Each number is 500 + 50 x the weight over its row's rms, rounded and kept within 0 to 999. Layers, rows and columns count from 0. Numbers have three digits each. The size before them is the row's rms in percent of the matrix's.

# layer 9 attention value, 384x384, rms 0.0309, rows 333-383, columns 288-383
092:436497427536405554459556557556518442460515557485500497583533536550418507537510550480546509543560530481446491502537499456451476510484545502493514477466513522552456580548588511506410451527502475588529483499401491448483398414376369453556507503474530502445495565516562444539542478496527589605
097:425565506537458475456395483561458493554488504517495538541500580456475454513597495476546549532432535479436462521498544500510544576509427591476485525525498546486559584538469448490478579514556537526397450428462437453502468503539399559528533458441383453540451512511531467418516562565473551550
092:549506553531533592524560479459534559439524496520510381457461509477437553442435499578482454509507454546515462471502477566504568454548462497553531412414545437550490545475601439423527494428492472465603489559622535516614565504497530469430523462526532535524488550490498541550493515506461451450
096:514477533543517517457507506489597476456526459437537563503530483442434491511430487437553500557489421461534532511688615472462401470454485422506486514563533461427529486538451567582477547504444489477363452427502588562487458466487542501456512431556510476604476487515586493611540660513493472471
088:498525488457551426544487444495479475508402487477553545501525515482531565537467496412498598547526463550472407520543533436445531537525521575509456567522509417431557481517495462573418564550528446514507471444488511415530431426493473517468437529507575545493584432515499470533522540594562554448
086:474429443486530421388495453587560411466566494508409522487490446496577580448569532506509476480483548524561448499507419458553503517448581603438519590451500504532478482496508481642487478515478522490498420552488577467507421544453405421452519443517536576504496463487436491556480549498524501520
101:461537580530487500489482497547518552556430555496582483486464485544553499555484459473488524484534437434520431515538554451507498421547453532551520474595444528433551480455453501538514553462570518476505492495542548486565484489527487595431489475457545478536515461508429501587498528548415535535
091:488508426480513597549547506568525527434516540580472458505476432439460485492478545478557544560552463503470515479419573539452467497484401558513562520518541479473466492473506456449491466474540406610468547519550557528554539513473533500474489536465585495471523434482522554515528424512409514478
093:457465449442496585517526505329555551451497487421488505511530391569532575478509557504503505525487582497530433646603438455579455428478475426564433456525533419449532519483564436460508497535483486671490495510598490490486486498556559409515497467543518561567524548482539523491504518583459510548
100:448532433534508497530541467601465477374429523597457408554579536531469502490551564516582552636523520489436560541449518408522482518468466522452521484510504525517460527480459524512480458491504450529580520528479546516582457442396449471533472478443523576449524449463468549513507386542488536542
089:484514456507435581421477511541398421501469513518488508470507489520531441491565498538546420481487517469525558571496417512538530515533524521491484408411498542560525437501532439486536469514541492430562526517460453461508513558510436495515539513532439586528444476462513474395456456479551460484
097:494460580568515561536561528442439467522498474490582479441413552538511512533493472500472453399467451529519571493433502490442555498502535501468525392379521433517565477485469527528471489495489537440583512397429581398475512557481489466447532503502465532458535554505576540432524465577591515401
095:378540535444487404419565500494467420480528518459474493513516488562578500601526541466445491540554530468486478519483520440512453493470548472550474542531472532521466534487492525617505453533496570475477469538562515549512421482510512398499494456515530496499484443533626557494481472497510495500
094:447494546497505517485421547552571469474572487591463539527485451462428440507531516456543428513480496419535552431558482413457441478511542473411506537510449611450470539524478494492477522403465522421465476538449395579416411536508458523527520416535374367534436526515460441540520550389536528575
100:476470473553560514459470452462470462644473491527621523479531495611530481560555552509561578467481505548497504573456534422535524539492498558543565560537460522514505471459487428556518494537566569499616484491404506427530464471564453481539510441477520614501453530450492486461492507445487522593
091:478493466382538515558447426535420442539477497494479519504536470499535545528586464477452562505523605462570451495377480495519584507550554688521587586602436558510512551461444436489468497514553412608477515509464431509482409401527513486445484497493484502528532505465514613510376493544479468485
096:394452392500484517562489508497449517450503459456505468589493529435517442475531487530502393543530515550403494512462450484600509529477438565551431472538479467513541471521530500428534560497420435564506514475516400521586535417505512446515496565541478505537510468450541453515446513401534518497
089:465495472577404534606580502542489592512379543554485473563503537570445458518525579548595526499485376554439604501420456492510428502474442452449396473486505527493514515522519528419509475469502553472536549463477432462545547476571493528509513468447513509464484467513452437462553514403478533514
097:553537518504476550489466497463566564515484503514489478495505504492491517502472524545516454511480508511530443385522568449449469495454511527526434528463482434381476595485459519440552521399545470423531507408537437546466642556557527588504501412480523384545463464506496434605516480432534452495
098:566459549536492477465493508472606449488575485580474453536561482500521561524508486531476587544484506425549454505423540540491520497515396509517560493457517442526440511504547577553485466494521512512482548413470573564536485414477565468380491344475569425482553539498522504632480463578463550508
101:493415537460536491466544486538495413450555489518527466522440526444542522548468531523433463477549548445503445516474440500474572456462449467475485510446512539471483535510577451466474459440558628509515438477460580571509500459506474433465475497467485393474553519547479502566495449428508493472
099:446524429570534492483520491557565487457487487626494453537544438573458446474522584470485523503524402534492510456397479515549466497421477475474383472427525535416454497492522620422522520519467588461531493471548554470558497453499438408502489471467524655486463451486511498524492558455538492489
102:550491477513450581493563519558563523475457491497352461442553447482489538528505483502523583531482534465515449486530423411471549457502406498497515532427487520431497605483462619557462483554551473490564573492601487493515551464453430534354456478480564475500557524563471525514474424507558498454
092:559536512490428544472523394499516532574618564498534512489450482504401473575466531529477536428463463636509458496457447472513533498624464390564509570498527533450484540525495488460540443460532559533493543509431569487535514521461546420520490615419599533449480477494439500551537411552509528538
089:509439500456529523555510461492518486583457479399461541464565470431515559536596479418471605459498606448492413633461519414573533486384540540507442504587496513523529496437527496459438511571488548618471466454620556473480464524476421455443486494500515547494535532537414594504516471460511519548
094:443503422476454514596452400518445497470460505400506533507521484475495431533513444503491497510494497550422512500575489377542512591449621556507430519496494531490556504513517539405496532539470469451474461430573379458446534487518385585583509565450397601527444479476416516508520512524529537520
100:532545416487475603572437460478518537478436472469504529486484502507600521493623540518539517532495466497450531446381461599569453516469551529409509543441455465526565491499442494474547494499511523587425556495520493473527491583510479521520569513459407593467476457478474562431465565607513477546
103:469473555499442470514462500502541549500596478518498445469446568444480471508593550531543432476491425478505579453433579451437599494523467527521560486594512476453485448485502493531503448421597565423568406514435478512585565453524494522606481390513429356516535508535373432521548561493497460471
105:509468350454490639512536544570548464503539453546462474502486448523527533545543455484537469544518564431538526550530408427545530492481501535537490566466549482489521504481535490426436462539454516569549549427478534564437466585399421477563539457480424550425532533520464517350471503539517437540
095:504459498532540426439490537542528417403541504502486485576468399586523545526488438440410422497468498489537541444538455533443498449468595420420583525423483518544446503544481573538481515444465548458545491534476608564474425503464499424488529478511496469503517483486529481625494467505435503489
097:459447459482492416490516546500503372472510498578547494478467437542580465525524572503498520509485535459496543387472429561486466532535535453455466562464493537483539528533500583562487448515527494517492536446448614506374380527497479456500493402501434455406459492539593475490467483525521484540
102:533553506479528516495511610488474476511469489451484540481505485475526524512565521499507445549471513454524555468528495572550493480413497425479518452512482459579484508463515479458483560375520461588437530500555531529481444515465506573494546456536419434474504503461511566439493499575438471522
090:507460495457424490488482538548548491532526502550539474462524488482471479502444497456502483415521572454527449474410444390494548559508447538474471541544527582357549515558517512565450434557564558493532507492510460485429440514430547428499517442496485512529514532561456454545459486576480527480
096:509524488515426514521535523475544420478590521580512498495464541495551467560454451599531497566487578458508487522491506515503538472563467468485599382456536537548486557541557554518442489415532511502603507436547511533548449467508565487453545412471450364609494560551515523468489439452483522493
100:566508480517529421452500531530499467493588562554522387432571489560492559394411545566376486380515502526525519511603480469490556438504472381505529464456505567448435551517510587593492400483519492470623499584539513528513478532474495476494442417514543499500524596531441515520552485481512516549
081:473424495479475522613499526458519546489483445427525449528456508485545435489575468559481516439383488463414466480488496507434578503535372461497476387562493569499501398516497540406570488425495489481522624476520465528528642454561517564534478550495452368517496552478420414559504545519471554432
093:534424495526492517396504465496416420483562493414518464565455468647475524482592400519475592465505544460539499589502506510439519498532471472550561456464459551537485402510461516604477499631526547551563554513455528488511465470557509444505504528476502535593454593493415528513419552525488570481
098:625529558574511425445478481534494500497462527553508510489461534430440535460544420567492473506497501404545544475426522511472532528545429471491513467455514488486427478510567517506469490479551501356615524620436414530511508433447575487404491422487564440525486481467396458553519414411564519481
096:481525596487517432349479561592535484511448491532554460618489469534435522539475463442527431515527521442498482409603546522449458535529518496464471501508422555444467606581504479499496549561486513519412503484440414537499380506395494505504519469506464497464474468526540510491473543433489499555
093:490497563472423522552568445512527504499547552427554594471424555418487464568492464602593465494493552482485525453482482501479481529503492526553482587522508563445491519487410476584485456449495516473527514392424527496468545444517539456506535473455418485577444391476452514525511496445535422522
086:523512592530467487378527529471565462511540522485486480524496515474401569490385448495469436405521526541553460415579428482504496501459555499514555493394511486574464521523554490543448524521498551489444503561446488519525436547537488407393516524522538589548504514492614497522537564455536453471
099:552509399495470461437508521569500521445542447550505438491391480436546477449578453473473465493479454368539432462458469538472562458452375592494499483555497422515500442544534495485459515457429539493465493602493484500515533444447568485479512505479544417465597481481452470482506580459509521489
096:438504524431480484342490535436493530451466460569455503483387443491483473398487550437508429577510518482552434454586440558479541524431548508469496565517473473473516478522536429558574480513566508502491534490596407521536463482515428457532489575521527577401415531537670527586465642485467451473
099:419536475403454617540484442543397575482453489511407547526502498409443487465496546459533459562552506597462493509467469459553454559436506512483452554528464509523518490437462436361479531499528480503427514438487455500479511551442372469555509643451459518454458476495519460442503465447544444485
102:441475449509513509617445535518450462438575470623442448563551548445541507526522539544605526573542481573479502452516535395438546549475420523507539516544508412475474555512476521456432506571543439615558502362413507518535426438453518530571489488505463479517459537568564504510483504548515509494
096:494517525471484430590550327438489556444578516500386548447577543494496506484433553555422429549515474494474510521508477354556508467583474522565505506519531592486478528515491518499550453536460422399644505527617503553490491460446460419434487436472550508437577445584429483544519429539505521502
098:467497435514595501558547590470458516544473513445505453563599456625556546482530445499456576440540496485484457599497510503480462480403426477552467500499494391540471441519528463467519448568433405664483534429476487474507553416471466548570518532529526575537497521418500451426483510439430515488
100:432491526487468468378489469549581537498450466516535535491454477396474515459488487522479499411498544492538537488473460540581489473439503536412480487481504492468536446533463480555463524572519535466524423574533399430620511480499472478498494578437528599467474510529477544496517482380560461510
102:569453515545443562477492548508585481452556492425548467482529495498453481514538543451530488540516455493483518465619544577390523506478539472481468533491531459466542471484474537551439446430531546488451494515443589490468558622580639508485504499610576465516479542462543413599484530503522446474
098:490476522526503574435517511449552560480437485439563481459436410436493579453551517546483459493438459506473480474451509551472490513452487497440461429412526505598468442469454448531538513505556534415549432528570526494541617514524537461483476495517506555517458482488549543516491539470550457497
091:566451583526557560499414561535561466485502476529546415518566538497476553463571519448428536431558464529578413491481497557397508515498552519534652524495479483550488504521345487598474510456580516569494457562466466500501435438534576513526487443520605452603512577510466550636485484549493469553
# layer 9 attention output (transposed), 384x384, rms 0.0316, rows 333-383, columns 288-383
091:541552566582579382520410522442530498500591505563502427554399514500570509497473477520441552501474493593499515512390403455497444446454592452501537586565474556612487485456483507531480561457511530412473485583471521514540555533489641511534437422487533469450492524487442459425443493469469445438
093:572450526519510518486455495534464597539465446426543458558484468545481475535490601494560366528553466421431498445534499488488467487513538425560572524556673492500395433471432507508525458462556491469553526493544594569540522492514565424515454539566608464485472568508460526597459506432423563504
089:473546466447441468516494468582461448529450466449502641516580430452550492527498578446478503431513609427587450424515509427465480473483451580435391559597504501374549480488505535562446553537559449478521463388449496434470373494494409559512430483419473445552482416521503475464507559460510508573
090:472552501510515453432486506534485467512433416577392494525501427639497484559469484559564531497463458576528494550410488495564562481460535543517521427455506451457523494485470435435495369450486483487534546482513354414574527445516436464533471529539504535420390554455546554495472384496408492535
089:421537538612587533517468559514589421544563486537517394484479546556412510559435493466548458449494498525496514443387515451577571554487535451549521460368512394574447500521516601559533448503481445446506509482405477460566558504590526564495552393522411556512606551482470526485477412499438426556
084:575576493550487433560460572463506558552511527566599447555622509493452433428450481513536490501564517503453476445442452567432510462483578379491568486564477423472547489490478539389479522554558528583536541519481559620459533493528524511479497535551470404497476556480473478433441465529532451388
097:536449520475476568458548490477488554550486338391522509499520541521442473518489511509474420412426444510559584512495601478528588637518445540511480530422602455517490505452460528485582394513449426504513502431421451428495424501529427392543553436519461547538454474489603630527462434515549545544
090:514464490601436462503487459488479484523500403427558603456446511420439475462511500548400527494443546479616487516598457413512420503513475530519510525519549510467510480429497499530546512509479491462575520545478494362497401504473412539529469420487482515538455454551477489504542586537495508430
087:508515562652492434519435500596547479489561499524501484580496544521480536577493436537550572439444584530441575455499460524486506478484447448486569449595556459431576540502513568561543415458521467368533585463406484497507458453541434520514470477494545484448498537554500501497480420395453485401
098:493444546592513506523396516498568556505595340488542516435415514505510536420449421457406543492513477543573501543473541509465441479545544474577469437466562559524528487467594490574524609493384536525476430550544468534486537450517538581523504443482447458509524539495466530493526557557477551592
088:563481474513594461576468468516509565464542556523524488465534447436476555466572464504456638610568610476451503448510610512468509530565479470543528542567542539463474546491577457544475552512492548483480476497627612579490533424520495519435500478465556454478573514508399547471469562488442559513
097:514581471381474464517542499492509428458446698454551545482550529395465463408608597464597525554531553434479422463474507518575458461474500454417490596517351536460453531538513538496507534490506543470513464528446446539463483527498550519528452535384426507500550462409449470504443600526534516442
093:666516544581432514503540433538509415489474536600481500484553565536436498414453570489436508514524458443499529440476483477482546435503450492483591449411494461473556463504441498454496486499455494526420460528476530453537549530539462469564466489581476449488409468492458472557457474550502484443
094:558505410466577463398460513394488580508512516601453392569476524617618511563534496529487527532453422540436526558510498535508499470476512536556518504537601389555478455478467482413495453513501544596460519572546506472559539439494573429539496550559554433399462554468554530456512430518444463491
092:637486522497451519555516608543461548509511412401557458535412479411527438467495491495484431520534551485514490440547588510499553495558491467401506489508476557512433546473536595451570594505466447428482474491562513571472570551492543536481525480397506495582550480495506535538464517563518521516
089:556524519543435505401486518479543566483489552478508480453414535552467489503417531451545421473534392476451461470433541536479445506420489404403525530447552344574489469479464521531567499544504536444556548451434579516529478567578472464561544505594536429424477542530520437496572468486556481519
093:488466570519539582467459571468531486452463408515501545418477489551538552539388497526465643468486507447459535465456497540438461490538509533562494469352494466459436510501609459580471456527471576501427532435546529498507492460552539516529526505594557548497579504500508512561511424579386443593
087:420430507523543531485473521473464479454574508511546477402469541449582502437561425519405478533477568465479529557577502424470509519535514552559398499449471602522492513462581533543475499456463474488449415475462513580548495492508535552576510465471505482530579523470476492600519540504480511570
091:490502475493553495422553563514502429534467444559457524483413437458451523625464563482529437436472432482534476534478442511518525535476507524498473422526495510495514438547434539563484456458494524582450537496444522466525351478372504406487513558547526573497495522473548470534522466552497558542
098:519572466510517509417507512498463488531483569471499525498501511464432414481468557519538544497593534553500476435552467483514452469502477511476589466521394524484491421471429428513488519487452432483514517544562546370475531591499452542547480553494444570461442444531467456419568536467495458432
101:472572462468512496473552519409514463489512689495536549491583547562488484489551503521493513590482494535458549431536405495547431502500515522506422445540344395530555461522426525438481536510412467509429579496450563451464480572444600491476517490604510528503437516483477397475507560478548511426
095:553468521560463512492533516588461578582514480411545546524418508438545440511431586594432520469411607444532466491546479464496542445504486531578506471541474529484598504511399480549455480424589499521478482477419441531499448494568489592517539468526476486530527477521432550524479449524442567476
099:520507469554616440497487529451578437516536573561498457479457644529451485510456461481568476531533467525528544498502470510551473484481537592519499477560480395465558436507447431555526483393404503440521464518409522498528433523561497452526635546524461436409421513425468528463496546541515549487
091:554414423539537453535570454516431457557488429439488515533502422510573471488552523430414398515505556446585587449530527525431541533469584544438430419505489560542577506550484509470465606492479434404454420461440534491456523614492547546420452414483466616517388503570463451483519597388532499461
087:516485511586491472481426498480594528538618467496562483507421647536401429483459459545529492489494479533387603451466466536471478479509468409544581483521563438484477448507448510563460533464504529475555542458341491493525500440493555506582528545593514438466514558517563546458407494520525557486
096:484446521522592536416434518442532544491491408513540463401397506500492514518475469551511494491550502488503542556382507615531435499488491543526494474463646465500443584524544473569432485467517608524556510454446524517565517479557550474544555478566547382521579588493523533546400458507447489557
095:477461495547418458563508455611502655506521461516519495479439453438460472495498467465532481469479512449535475569489640468347571441459423512540622482524525527523439480387478513561496516499524495508540504456477476555466517422503528519496459557509515459477532523520495494508501479466557532423
098:464554511399586474537474534440484483544512476489517453440507499474537521546571527500502509512487509494537420490579482548540451530470447520596495592434506550484487387498502516479503535486512359603435508488622558471477425434411478430438491477481438544538553498387564573472458514490494491577
106:510554494539556515492402493449585540452572606526507422452463525546460534531615471447483548551566523516412526534551518527503523460446482514526555461568529415522518480525474443546516539426458490442489496557555482413579519491536563445505432581593539408453495554481534527491487542407520623441
095:515571559402454572453570522430481494477511604598477513534567510551527512462438558478517535520557448569511476489434481515492509457474485512462408481480365442516544511483452490377520462516475559537458509560451404464434516516559541537524489554502434450409442482508483432457557467510522488453
092:502558441507534469475536545482485545471549680559486503541459579532539522534445431516578465504493443541492457553444521552541510457481493517541525446474399474612441504517504439468553471429483452565489519602510528424492633548492545498497524520518479459418558461517479442510575495504550466372
096:493476550485455509521445430549572536401503530593445531517544433513475554578522477503451517474522483471427514523534526472379536507545474443543608488523537458454525468444536453457564426535508483475593639511474409543480515444465445470501406584556570447445430504525544473519475525438516553489
091:526492455509566465471496525443487464530520600514487407489424536530571487528533451472510461500488500561440534516604534596533445478392466479564469499520466386554525428469434492470491579441375451505469466503465587436448561550551601471510520514491544549426447516532549482454452501419501486476
094:489546526524586463447443508504464502433518627519433430503432500494577527529520511467523458532540505552480403495566518520524449472443433556582503501518458513486482429526529392528544557474417441478467501559583558421370534509442505547601484524526561456329481427519495487545547604505514573511
096:487532529460501499578560500483473440508532565531448453589509533449586467525456498521528515496483536560532498440486450581514491489497494514512439472605394486491502459504540537450488544461470444477410466590544442540388501503489477460418593487344474458537509444432437498454521462565534503538
081:428513486463622552436479540379506591545505527473525576404487520532538527587515518523484579549455489444496529564489489506542449567521441585519417503392531443441457534501585440499503425451474511525532472445529513485467477519489442496487544434495489523501570529464471548509554468469452412651
088:550579512518459581529499503447433633520507574442526532527493475445463462497430534489487503618499517627402468439583500544514479454517455514372521523594447440528490579483455444385531567433510478461460511468461516544463476512560451540494521477471479444446526523548472474460552462452502428520
092:451548395387596529462463558443508494453458648569460440452510460529616465570520491469528522561579462581505427506500486493481487515513597561492417479557393472521565426611466536462409593466501488529424479485550531557477518577465508593505604535499477527536471526515484447432523562502520496611
097:501499455475482512480485509471471532483507566558464544550481440563532487496412540536529510509429478542437503516440441511500482447438570405482531501561478443549594469483377505397470506511559577502477518539470516471510524513565584443538468505573544435497407571546568432491539488473508472412
094:520471516489691487534439514466492507455426479541458390461513373581479529537540548449462438570526424519490535514516500493508523584457483495557481392429589424548583510532594512510409492487461555565464496496460524483555461449365498452558452543604538536446556615489449528563449485516535599523
084:507577484491495483472536451542492373448359698558412555591590484575540472494471535451492534479516474530502495442358434504457540432479563496380456530564374474472536463515389541432431507518535531426517486512484524503505467541555551459454460513439494473517426458543493407446495493466527460511
096:514507547497431576488513547451519547518516589479514516549546492474528512544480482549523526448536461562470478538592492470560496508532496522519621491486404447489538393495447430403543522498546434467464556486507481473471494622507469537530519512506462558529410495567531411421561472428493456443
092:513490529505457512541466538531435531529494497455480621574606531482504608536377468527497521485466520507395482444516465439464470480513510476562435532562556553477510565418409527443547528457497571556509502560431544506478377406549512511482505430510517400571530491483541415507428427523538402451
096:550380488544484461543493451461571467464471377457532528452465483533465538529539477434412496463452495353463519504437490461442449515516548509503443508474659491518544513480500527602541480510504593520503553484452509544585466417523593453460480496587567502527464545501508483595460492534476565518
097:525590567471531519513497536468566556433443486527484517438382490617459550557373422388489569441524521426539454522399448605476481430478612531534526498335493526512508458451471492578588429480444533483437525522585538532426538422536532457442545517520489534377471477445590491509529466462431468596
093:495498456570552512529557493520506421502508390539520383466483519491530535472487555424460530470547517508530485503479520521536502505444477480508431450515531453471541448558615501617455512516377527536359408524442517483547442524423535518460482534490443537510475522421465538471501529533516545504
101:497499672542387595524456522491525479415540452519522561493443537436433494548432531542466596494515536516481541511520433473453510512582496505474591485480485604473461568432467521523493420464621509402491551519527429486582458516489470513450505441494488483538579470544511535519509432526469477468
095:514465454549464432545444551485477633584526536481542475500602479592568453413492473527534535543544516528494518518524538575422474500457570490611469533526461493485519467489504502434531547524487518499538483522476555584382483474485585493438644457541550462496462521555463496516445517602503461386
101:513554392436657446490539496482482357464455548582514522485552462483471498506552487532547515507475526488494512498469502416550546471504480550495451515435430539404523477558525457446555505519503428464433530515547513444507520536436452479479462553414452528521501432454467470454546474495442487417
095:446549509484498470585502529587534499519471491513476469553555538554526525527465496519543495493487512527507514403495477450465537449578467514518510457520513478384581527539537578484458494467569546601492482541495433542372472409463427555547568537479422420528590525433455455480442518489472488550
096:571582504455462461518521482473486546568515544519488547500554471460433434484467523538559503510458487511560504480477485527502531449467505500428511551556433489497466464431469485472504497573522425505536510496458601481480444530528419475454514514459419448447513451441537418392523453514502482413
# layer 9 MLP up, 1536x384, rms 0.0283, rows 0-21, columns 288-383
100:519435575406536481593492501457371487475476546533486520488502650554461517522523454550465483429514531499499502420417497550452519547453461522546517494511516550524465567584453539564484521493548476536592600501485547504525488515543413460474545474471641560460417503367493515474472488444434511429
096:479460554370508506461453416492545459480386540487473498548619502593499528525462494541472492466399491560431568504454543527469497552463587501457453466403485486522683510500536519480456434530481566489539437493463546442536500462530458556486540494533502540450463484474457572483454556564480511489
109:564513490492371464549504477453505462503527514558424569548477575506550472520575568548505508470420600507466580605501492490461560519618401455401551454538515536471459491536551530511449519581489590613598613577532482501581506591508447483406492473489595456556490522496478500543488432504550498511
101:487478496441531521467511463487371482562448413470509504540434545506546449485465508486536503519438516491529532512459453507489486547491502496453532449550636503493508465524557514465473556502526487492543491417464410548481530387489488452470467492516476480511503567505466531481616489542583491548
105:489522604485348420553476585459439528426461505483509550467583461532517472562531528544535470470471504440522529470448455597512625540412433508475403556519427545494525477439483567554430492594515501441506459447505422524478479530533461483510492549502519433397507543450468466556481477457571482452
099:482460489561527442537497524562435469507487497464511546434558525555503507533670584484553481472452515637470408522519463478520505534549495413554496548499534473507554426544470560472448482459580537549449484563458502518546469481517534532494501473552504478486427568514450494495557479429481508431
101:505481513472543543470439545472515542425424407521493536469559476488540584522450545525504549571502591498608533576370503458513557495438472487439520484526514482426640442502500569504512537552460498515490511498465539488509503464552460429517585442503492476491520461499461586506496489536541523530
096:566497492449584480648461567514447473462499485565510464487511542489508419555494520499489542474562513484523459482502479497513475531540522562525452489513499569534624622571517573515463484567538470507512528466469525516608484527536517491368447478461521528523576506483505568524493490503509506523
110:466556510423471528498456505511537544523509473517355534571542465572508500526468433594546472489452526536436497509464472399485576552528435573480480507559533478481526582480567519588467520562486456537525514456429529533514466452401522468539550581500495492408499560421462514536429533526519567508
105:505439518446478440476480492513463491497545464513452507455528516469417442410437466560560503515504495459496538460541522523485485488476486520461509497481531551525482529442534553591470544501506441455406601494445563550477406569512460455549497495614537463424403481379457449628487466499486486473
096:520527533447421482529474514491486544481464522456395460460561496507527478557486516517557460397444473549436573431466498496545471474498471530473550455458472545534473485432489587448452503488487509427530537456469569462427518506499509503520543505485540395479475562514438562513486414494412469480
103:589545491436438507500357475557524514524490425495494595503525614461487551528464485531458433534491447476586472464484477465488519454544586549456470519473592473465570516525581513570516562475516433461471480510434543485541509484393458508561528465566544531441501546493446562496515480482437462439
099:519461387551542500511426460448449476398500458504583532512489413504509514540462391534412475605391441468551501413429465454433456465433563445513568568572513492446504543494546472487473498615493505468588507526425557535537536498550518501531452457480521580584433533483460509418484485466420582484
104:658497616465411480602453425480450533525438548548446499485614557601471544535513538548566455511400560574526490403479450443524477452492549451475492463520542519514520546543446544423441509498481533571474453522477557407501474589382525558432505552566529508595452566561453523431601429548506458473
097:541507502484498536436499508448532542523590452560503526486521549578387509486611478411485526520540479439466405487539516458502577511485561538454498443454473508495520417528547479463504519523506522508565541505537548480474491524540543502523549540519557437497518523462512433516513555471435351456
094:564472489489452536501449532472529525438533473463479473506583438468462413532502478519457450494468544508504461500519468459416467516462610552537514435470492532471506452512556544491466518477442454445494508501411449594461599494437541571442519540518480514501499504487582511413465451480505560479
103:458500507473470454575483630560563624485561431538455567372545602452454472441417463505547444496411554427485591504519547479452556598555539585488422508531536511465491585559463485443347456553481490551503501475433466498472475518467418471411553606592476421481489499443572535551495506500519506453
099:524508484484483421640543549445441408489500504492522524427499496532498533476505409515549491424524504463479498543529386453640494545483437521391426460500536525502516476507683420527383406579542480400526544575626473502557525462447498475471506509460493514512475492435604563564465506584517515349
096:391464472481549426457481467479461500546469530532584481426487440480511470487500408566425418491461509486515518465453524593628539542517452507478508564594523564550488583543450406548509509589503565516441478489415452560469562554448442556454495486518454541375580382550527433470402496479502532386
098:395404479506434482450529467432476453493548558522481428492539480467438459476485486530440534465390573472476512502532518467521512589591377560537485449512511502471537543439500523595539480552652473563542541475490505537488488478491405506578568492457590464515503510473572618544417484552445514456
103:501549566527441481477485570530530463510538513497529499512543454488396449488495383442347380486463532508480525516568515425456512639493536609501589538552520568538488613529555472505475483529495427405540472629446458529504475573456472468452579557602562492458544470511634462506402566420516557448
092:404503509492496458626431473463456454511396483464495587520555528546457549576511505489401518530544599449421412494565514626495616530587453453431467422534493472496487561489492443444507403456485545469607493514448403441454495539472545444465538445460537473514473507498573595546392479437531585465
# layer 9 MLP down (transposed), 1536x384, rms 0.0359, rows 0-20, columns 288-383
107:465515466590443551480434491483558499488424524510522568506501579518490526460516449499503622503495503487527481578529487467548520499456535490487472425386466479524460512531603431547452490493480522487406515543477396421513491486521474509452470555564430490401591517530523434480491569506472451585
094:578478472602399527543536467496521585537543494467420510543539511467520556467559532561463549487525503515513442439591477479541454472529453443536508500518416453480414549431566489430489594403524483530546506547501487462510472491456398490468550451520439434514528550487514518528573397497492443508
109:458372487553536500506475520619449474484485379439497526527548522486421490504531407506525462480480438484554500443454470433498534461469545506544319446355596505456532496465495453517575441424487447490525426535538474483473469496522516501521436446541469582485559476514502449446474552510501495520
107:510556462469401465560509501542525502515510563493546460463595480443478574464515475489446423498536488516499518568524504514530421465592462532555417496401361457443607437527423484462653506549504486497584555443487504497490435557606507596454522533573566409547578457490500466502510499459616486489
109:556443501514523555559501497539466490473410524431520518533560465469542567484512461442537508507555483485594427567494471406423591431453479488481492469509419514485551454484475502483420492473539548450492453430394499511523531505478489511485471495472517556491528470526438531532526653420495488493
095:440435438487464494446477561447505595484431496506488486573404518460531540493450414507408507386538470467537428533521398474496547494541527457411560526618471493529449590502465429452549480455500507471452552532444496540547481480555508539511493551521488638452586481498523489522462518521520523513
104:527565484496493495507517528478492495544560572464462445530433508536415498510547445469618515450538458520514390525598554505458549548462550495486468476520448474539399485509458561571480474353497451608466511564621524439419541519452487491547541462520428570524510446487576414521580603457438506505
095:552505502551449473440492506438494518553527467406447498546508460468550460578472507574488495525425509575519567532515409524517484488517585377498505481432445444492514439360518496549483489491475486453406427512565601495544505458471482603526543488446479496448503535511424434413532614508460411462
118:554477371553527513531568525481460468468494410538499552473496537500497442525540550509474487457444482423557435553503457497474457516490504480465590516527552443407517421510455395462569502565549428457539503580496459462578457530495442520426557525512553427552527514534527478500469546501549569504
099:452557455546489404548512505477398543514577461503430495565436417478554395384603522538458539570551489548457465525462444481364443541471543481479515495520601353579536511339469499395539500431469476591437578526577479371439505490567525466476500518508441432540457537561508422445446511507587475465
103:424442465504515460474547547502468457529482405579498484532399482519517484414530534419428508563560526466528493502456518520512393484530554517525502522527507567420532478516505453538528481530541494564491462534458444491512408541524443551438458473485623572494508513466497530489446563403618473417
110:459488535475449468477438493435458406487512462551491483558489523475493425536400507463430533419418580490534540517449549551571531461477497435568566513557454442423495545470413447484539524513491557423474463469443471454523455589529535521501446463452523449612495486430549540542534570416556514525
103:479475592530475459518529484510516609443390551526450589408541469465561576471514613501510491465585487583488520514490505520528459521573518571460477591464536502534553506477455538525463499469542521528555473603498421477504423497435483457514526563494526519502411513564466494413463511545546517573
096:494408473507495490521528496482470472502436540477565528521453540500536447439615505524542506446566539492522451493519512527565470474551486559504407568446505454509461586543599450491545477471533531513449538459381523475584470520546478503484467522421406449504491432477513475552509533527510582511
102:546543433392473503510491508537535526575442542521512566518501489551536539453511507555521501483441468498417543452580461479516532529568515429497427415411416501542568565470454509533538374468512510489546552558506455556539528498440451500556520499586491497557432498559509551492505482619395484540
103:436562519475477484536550470489389399537363619614506536543448576580526557551496497496463536564529427486468495497529400463488505554450457440477532587499418533551478537484428524575525532566504533609535427526529475477473470555499509465472460491426566533488472368516388464552504545524490468527
106:480504478599499469407422513504530403473401627473502497566458405485531552479412513460474547391546578465493467465529460429558461475526427434640543428475459504542546509455449517507581434528529516515603514477543560586541518400564494600405445408447454441563587441551481587483483486543486490482
099:565483528523469474605413522495531490491533614476548499492460504412538484600612531472494450541408528530435530466585497494506423566476457443476506435443489470479484478502465413443462520516572430440385527430353509499403480392463455537459515447664469384440458560498572516507496451512512549553
099:520519535477415547518528493571540426503526514489398438485539467573524546505602537516549512480394465516494506514483510391454597494530510468450460493480452499532410507473494425432537529604462368473513508473474482470488477450521573542437518501534489454523462615535529437530467503534499521459
101:449486443461517558622569447568449439500449479461499492548495544538415486528497523452459510424481492503569561565411538582534460563540492513576523524476474532521449541479396564496507512549422447461480402507537451529475466591551499496491428604464515444482473398482472502442463493471544538492
108:527513540538398506458509449556586441491520472527453487524504433495444470507586594509573535520473505454527565561569582522485487503556417409559516416537493474503481433448416517545585472437543560623559500496573506563547478499446416571478508490486425438323580457500509492560544466547466503517